Part of a small language model's weights.
Size: 17 layers, width 192, 2 heads of 64 (1 for keys and values), vocabulary 8192.
Training: a variant of SOAP for these matrices, 190M tokens, 2903 steps.
Each number is 50 + 15 x the weight over its row's rms, rounded and kept within 0 to 99. Layers, rows and columns count from 0. The size before them is the row's rms in percent of the matrix's.

# layer 11 MLP up, 384x192, rms 0.135, rows 0-50, columns 0-63
099:45 52 53 40 58 63 40 34 46 30 56 19 36 14 37 47 55 60 36 46 54 46 41 62 35 68 66 32 48 18 56 64 46 73 39 35 64 41 26 35 59 72 62 62 17 56 37 36 46 34 26 64 58 57 77 50 68 34 47 46 57 43 19 56
095:74 67 43 20 48 46 28 40 26 51 63 61 46 41 45 42 27 19 31 35 21 30 35 50 30 58 56 65 38 46 61 52 52 60 34 54 70 42 57 45 50 61 54 62 69 86 39 48 50 37 57 64 36 46 58 58 41 47 45 54 50 38 69 63
109:51 23 57 12 58 43 60 22 66 06 31 62 53 61 53 45 57 24 34 57 58 62 56 59 62 48 56 69 49 70 44 50 54 76 39 58 52 52 72 60 30 37 45 58 36 65 34 58 64 24 57 51 68 57 61 44 77 50 70 62 51 50 46 49
102:39 66 54 37 51 36 49 53 67 51 37 39 39 81 59 64 33 59 39 21 64 46 00 51 46 24 54 59 54 45 66 32 64 51 62 72 50 55 73 52 62 25 44 43 46 65 62 69 26 48 63 49 60 55 56 61 31 72 53 63 34 63 42 47
099:48 69 67 22 55 67 50 41 28 63 71 79 42 80 17 62 78 51 56 56 37 52 65 66 26 47 39 47 45 46 48 51 56 46 43 54 37 61 69 36 34 29 48 47 52 61 49 52 55 62 37 72 43 60 59 81 78 70 30 47 60 76 52 54
102:69 53 70 58 46 47 40 78 51 50 28 75 48 55 45 70 44 58 73 51 50 57 50 72 23 39 17 50 26 80 34 49 43 74 48 41 61 51 56 45 61 16 51 72 44 50 43 45 69 43 63 54 23 41 50 75 56 64 39 81 63 46 64 31
096:33 49 35 65 48 39 29 36 40 45 33 28 44 43 71 48 39 34 39 39 38 52 42 24 43 58 58 24 58 57 30 52 80 57 10 57 24 53 48 57 37 63 68 49 65 38 38 64 56 32 67 59 39 66 47 26 41 30 53 41 44 58 41 70
106:40 45 63 43 63 37 55 83 25 68 35 56 58 33 48 43 72 53 60 40 54 70 35 41 52 42 53 45 65 63 35 67 78 08 42 53 76 56 23 61 56 56 52 41 37 52 24 54 49 74 50 52 49 37 43 42 38 21 59 56 41 33 21 72
101:71 39 51 28 63 30 59 40 30 41 50 65 59 41 54 36 53 53 59 58 29 32 50 43 68 63 45 51 57 45 52 55 65 22 47 71 69 51 34 40 65 61 70 34 50 69 34 60 64 52 80 45 40 45 35 63 57 64 44 40 50 81 73 42
117:34 64 77 59 34 55 29 23 60 63 42 62 32 28 36 53 59 64 18 57 49 64 72 45 44 54 57 35 46 77 45 63 73 44 25 33 55 29 46 44 45 39 55 43 37 49 37 57 51 52 46 47 56 64 46 54 81 72 36 30 33 49 62 47
097:45 51 52 52 51 46 57 77 45 59 32 54 69 39 58 25 41 36 43 10 43 58 42 46 53 71 51 36 41 37 62 60 56 41 71 32 35 57 52 44 62 66 40 55 78 23 75 55 74 62 45 48 29 50 51 31 31 48 25 59 49 44 37 40
102:49 58 41 24 68 63 59 50 66 32 31 57 39 55 66 37 36 79 45 61 70 51 92 55 45 55 51 29 34 77 40 51 63 35 52 34 47 32 34 61 26 62 61 28 59 61 65 24 46 79 61 31 79 62 55 56 59 66 42 36 52 38 43 22
098:31 55 53 46 62 56 59 45 62 37 66 45 38 27 45 50 38 62 52 61 44 83 61 78 47 45 41 27 58 42 66 40 49 64 60 40 34 51 62 72 49 49 63 83 37 31 54 66 31 27 64 66 34 45 39 63 70 36 56 35 30 30 33 40
093:40 66 39 79 37 33 48 51 40 60 59 36 50 24 70 68 27 42 53 42 53 40 55 36 68 40 37 30 53 76 63 68 59 46 46 51 57 37 79 45 62 91 67 54 67 46 63 12 43 44 60 60 40 34 53 41 30 25 41 33 46 56 54 57
102:22 44 68 37 44 22 48 67 62 28 07 71 35 48 38 16 55 41 40 11 51 64 50 42 51 76 57 46 42 48 49 64 52 47 45 60 51 45 51 48 50 57 58 33 41 28 56 77 32 54 41 64 72 28 66 60 61 52 32 34 55 46 49 60
105:66 60 72 45 64 38 85 56 34 65 49 59 39 16 64 60 46 29 82 47 48 43 46 62 51 38 33 71 56 69 47 25 24 34 61 73 60 34 65 29 61 47 05 69 61 45 45 69 67 43 57 69 38 37 65 32 63 82 53 44 52 40 50 52
098:39 34 57 31 25 61 54 37 54 57 78 62 43 24 45 53 36 24 36 40 69 20 66 49 43 22 42 59 60 72 65 83 70 27 22 53 46 54 35 35 69 52 56 75 79 48 51 39 55 43 41 36 58 27 50 59 63 51 53 41 29 85 52 68
093:70 56 47 37 71 30 50 40 46 45 50 36 27 63 40 45 74 55 41 35 58 49 40 46 29 26 61 30 48 60 81 69 41 35 51 42 67 44 50 79 53 57 77 60 53 53 66 26 63 62 47 72 32 54 39 37 57 64 53 87 50 73 51 55
098:38 68 62 55 34 59 30 51 33 33 34 70 64 44 47 50 37 43 79 47 56 39 72 26 43 52 53 66 35 48 54 44 35 61 53 61 50 23 60 66 31 64 23 67 59 61 52 31 54 53 49 64 78 65 49 65 42 39 69 53 57 62 49 34
105:17 59 55 30 61 52 53 66 71 37 57 52 24 70 42 34 45 58 32 30 46 49 37 19 71 63 63 43 53 45 41 63 71 41 29 59 59 63 42 43 68 69 69 66 63 48 47 50 22 73 64 31 67 41 38 34 52 41 55 50 33 72 50 38
098:46 63 44 47 54 59 39 32 40 76 46 44 32 50 14 55 28 37 55 42 59 87 42 56 39 39 56 66 78 43 55 43 72 46 59 25 77 32 72 36 55 46 66 53 48 55 34 50 41 01 40 39 48 55 48 57 56 52 66 47 44 47 89 51
096:34 63 54 41 34 65 39 78 73 60 10 24 55 51 56 67 62 44 49 76 57 57 38 70 64 47 26 12 33 43 65 36 38 72 18 32 70 35 53 33 55 51 58 52 56 50 66 28 36 43 47 64 67 58 61 68 42 52 33 79 12 38 45 34
100:52 71 66 39 32 68 51 42 44 49 63 67 63 50 45 60 55 36 52 34 35 18 69 45 63 81 44 58 66 41 43 51 35 41 39 67 48 55 34 50 67 44 57 43 73 62 30 55 57 37 43 68 42 66 06 28 60 25 52 47 15 64 61 51
098:57 65 63 48 66 36 54 51 65 51 54 53 30 35 60 58 45 49 21 53 75 45 22 28 48 43 28 30 42 39 50 31 41 44 32 38 67 39 64 47 49 48 33 78 48 02 39 40 33 64 45 69 55 60 62 62 41 67 49 52 63 52 76 53
100:71 50 60 49 65 81 21 50 85 05 55 79 56 39 58 23 47 66 58 58 64 29 47 55 26 16 77 53 38 63 56 22 37 57 56 49 50 64 47 40 54 83 79 70 62 34 67 72 38 49 58 36 64 49 63 37 46 70 50 48 48 17 38 62
100:78 38 37 23 28 77 57 39 73 71 61 21 51 27 54 64 77 37 74 41 50 39 66 52 53 61 52 72 55 49 55 62 56 50 35 43 50 69 36 36 50 54 37 56 20 40 17 34 62 48 37 33 51 46 77 60 34 61 62 39 56 68 39 54
110:24 52 52 60 24 44 66 53 74 52 57 61 50 39 29 68 27 60 39 37 67 40 28 50 62 38 52 71 57 44 54 46 90 43 33 19 21 52 49 80 63 59 66 47 57 31 48 53 11 31 63 61 50 36 45 55 65 46 34 52 65 39 30 25
098:63 76 47 74 42 51 72 49 58 34 28 65 71 29 39 88 52 51 36 16 44 63 55 34 35 58 52 49 52 28 52 51 60 76 67 65 55 37 37 41 61 40 60 58 62 51 55 55 59 45 41 21 82 39 53 82 63 57 35 65 52 71 59 33
111:56 33 30 58 60 40 63 51 36 34 71 67 21 23 78 58 47 39 53 32 56 60 36 59 55 41 58 35 25 61 71 16 51 27 44 64 54 51 78 61 46 69 59 50 58 53 42 60 66 55 60 57 56 48 55 58 33 27 20 45 40 20 63 56
099:61 51 39 32 59 50 54 93 80 52 42 54 35 57 56 43 34 54 53 45 55 46 44 35 51 58 49 49 27 45 66 42 36 45 29 39 58 36 35 38 49 61 58 47 38 59 52 57 45 56 50 32 45 37 47 56 48 74 62 56 47 31 19 77
096:33 59 41 62 47 63 66 49 48 59 38 33 42 59 69 56 40 57 51 58 61 27 13 54 41 56 47 66 26 40 61 33 23 53 45 34 50 56 74 39 32 46 51 10 65 46 50 49 49 79 37 38 25 43 54 23 64 67 65 15 39 39 49 51
098:60 57 60 61 53 47 83 71 33 58 56 33 46 82 70 48 31 32 36 59 35 68 65 22 66 42 39 74 37 62 77 43 41 70 45 35 26 36 48 40 59 46 55 63 45 53 39 47 56 39 53 35 48 42 35 44 76 64 85 23 41 44 38 42
108:47 35 29 65 10 60 42 76 43 77 37 33 81 63 27 46 48 28 42 46 39 43 42 52 55 59 55 54 50 42 28 59 55 45 60 41 34 35 42 49 60 35 40 48 47 62 72 53 40 56 59 66 39 49 42 52 46 40 62 65 56 30 69 39
108:54 53 47 85 54 46 62 39 41 58 18 48 73 30 65 44 46 20 25 54 61 61 44 49 65 55 43 57 53 51 42 37 19 45 57 72 50 51 55 10 60 53 56 30 54 24 48 54 52 05 76 50 53 70 42 13 70 52 61 40 69 33 40 41
104:47 35 75 26 40 49 33 38 37 62 51 34 83 78 55 40 43 65 62 61 46 52 45 34 29 25 59 65 66 71 73 49 15 66 45 40 42 33 47 72 61 75 60 55 69 46 63 58 41 41 41 45 42 19 35 47 57 79 61 57 44 65 16 32
105:52 85 26 56 35 45 47 49 65 49 38 57 59 34 29 63 45 44 46 50 43 87 45 46 45 37 30 52 83 62 60 21 50 39 25 58 40 38 37 71 48 41 49 48 61 58 42 28 25 41 44 45 34 51 36 49 82 58 72 46 55 52 42 70
105:51 56 29 54 57 77 67 51 80 41 48 52 17 53 50 55 41 67 65 61 49 71 74 57 31 54 30 57 59 30 51 63 42 49 67 28 35 49 63 13 36 61 51 55 22 36 43 40 35 57 64 41 39 60 52 40 72 41 73 25 06 60 45 63
099:45 59 47 42 66 40 35 72 64 71 72 65 61 52 65 52 45 34 43 40 46 73 43 49 34 83 77 65 38 52 18 41 00 42 34 53 32 48 49 59 48 43 42 65 44 33 45 51 58 60 40 46 77 58 54 52 57 45 58 11 71 56 38 60
097:17 27 37 68 62 49 50 49 61 68 29 25 41 69 48 45 54 58 73 46 35 57 47 46 46 48 47 38 14 63 54 62 39 31 75 00 73 67 23 46 50 41 52 39 62 37 18 51 51 55 39 41 57 75 43 43 54 40 45 42 54 51 50 33
102:55 40 44 74 52 47 48 61 63 37 47 58 48 46 63 73 65 53 44 60 55 74 51 61 34 54 59 48 64 76 45 37 55 43 52 56 74 78 33 62 57 39 80 30 47 70 87 64 42 58 30 62 65 52 17 48 38 51 63 31 68 31 45 64
097:68 65 30 43 54 45 28 56 43 34 36 51 81 54 32 55 66 67 71 46 41 36 50 50 58 35 32 56 38 19 42 69 55 37 41 57 64 31 63 36 62 64 70 48 43 53 39 92 31 20 33 32 58 41 60 51 56 58 27 68 39 22 57 47
098:78 59 50 43 44 46 99 35 56 35 58 56 45 55 24 75 50 70 61 64 20 64 21 46 35 43 44 34 37 75 54 35 70 63 57 40 53 63 46 51 46 43 66 58 44 53 62 45 53 56 62 59 21 40 84 49 65 60 41 63 66 45 54 43
105:34 49 59 62 61 81 44 43 58 30 73 15 68 59 56 26 36 63 33 46 69 43 40 61 58 59 45 70 44 67 50 40 24 50 57 54 58 34 43 50 52 48 53 37 59 37 64 96 49 42 45 68 56 47 57 48 74 47 35 48 88 58 35 34
108:75 31 57 58 61 60 56 57 39 57 48 18 70 43 28 54 41 49 62 25 74 34 71 71 33 29 25 51 48 47 62 39 76 52 61 58 48 38 36 17 51 65 48 40 58 56 53 62 56 78 51 46 20 48 42 31 41 34 32 46 49 79 52 30
102:41 39 46 43 29 29 51 71 31 90 45 50 78 41 21 55 67 60 52 61 45 52 31 73 44 91 24 46 54 31 27 22 38 50 44 52 61 76 55 31 52 72 54 38 61 46 45 68 43 56 75 52 20 50 40 54 47 48 73 23 69 61 34 54
109:30 76 37 45 54 56 59 61 54 58 17 39 51 75 69 35 32 59 25 41 23 55 38 58 59 55 67 66 58 65 48 56 41 65 33 46 36 17 50 54 19 51 64 41 34 29 30 39 55 55 38 67 47 59 58 28 39 40 55 59 50 53 53 57
111:29 55 51 57 42 56 42 45 92 74 42 38 39 49 46 56 53 50 40 30 80 58 43 52 65 50 40 44 46 54 35 44 71 45 31 40 31 48 37 65 55 55 87 62 68 57 17 56 37 54 58 59 28 41 40 81 60 45 51 58 55 46 82 52
093:58 10 45 44 35 47 39 89 44 29 49 57 34 36 85 59 41 62 53 13 61 38 36 50 60 35 78 34 49 58 54 63 72 48 61 60 57 51 27 93 61 57 63 24 68 50 68 36 65 28 37 46 62 89 79 37 59 36 56 62 56 59 55 29
092:72 75 65 28 35 65 48 49 52 49 60 66 54 43 46 56 74 56 69 45 79 56 34 44 52 49 74 52 29 72 77 36 75 33 54 49 32 51 31 60 62 57 54 47 51 60 77 52 26 04 62 64 45 63 54 48 41 22 55 56 50 63 50 86
104:54 41 55 67 47 67 61 62 44 57 69 44 72 40 48 49 53 61 52 71 36 15 48 63 52 33 28 65 24 58 79 42 31 43 29 27 51 32 32 45 27 44 45 67 55 63 42 72 56 64 48 56 65 78 42 59 48 64 61 35 64 87 40 41
100:56 52 40 64 02 32 60 62 47 44 68 46 41 67 49 54 34 24 56 60 63 67 39 68 44 58 36 54 52 54 28 42 53 69 32 51 38 25 31 58 32 52 52 62 54 55 40 51 51 77 42 73 63 68 18 60 60 54 48 45 49 63 52 31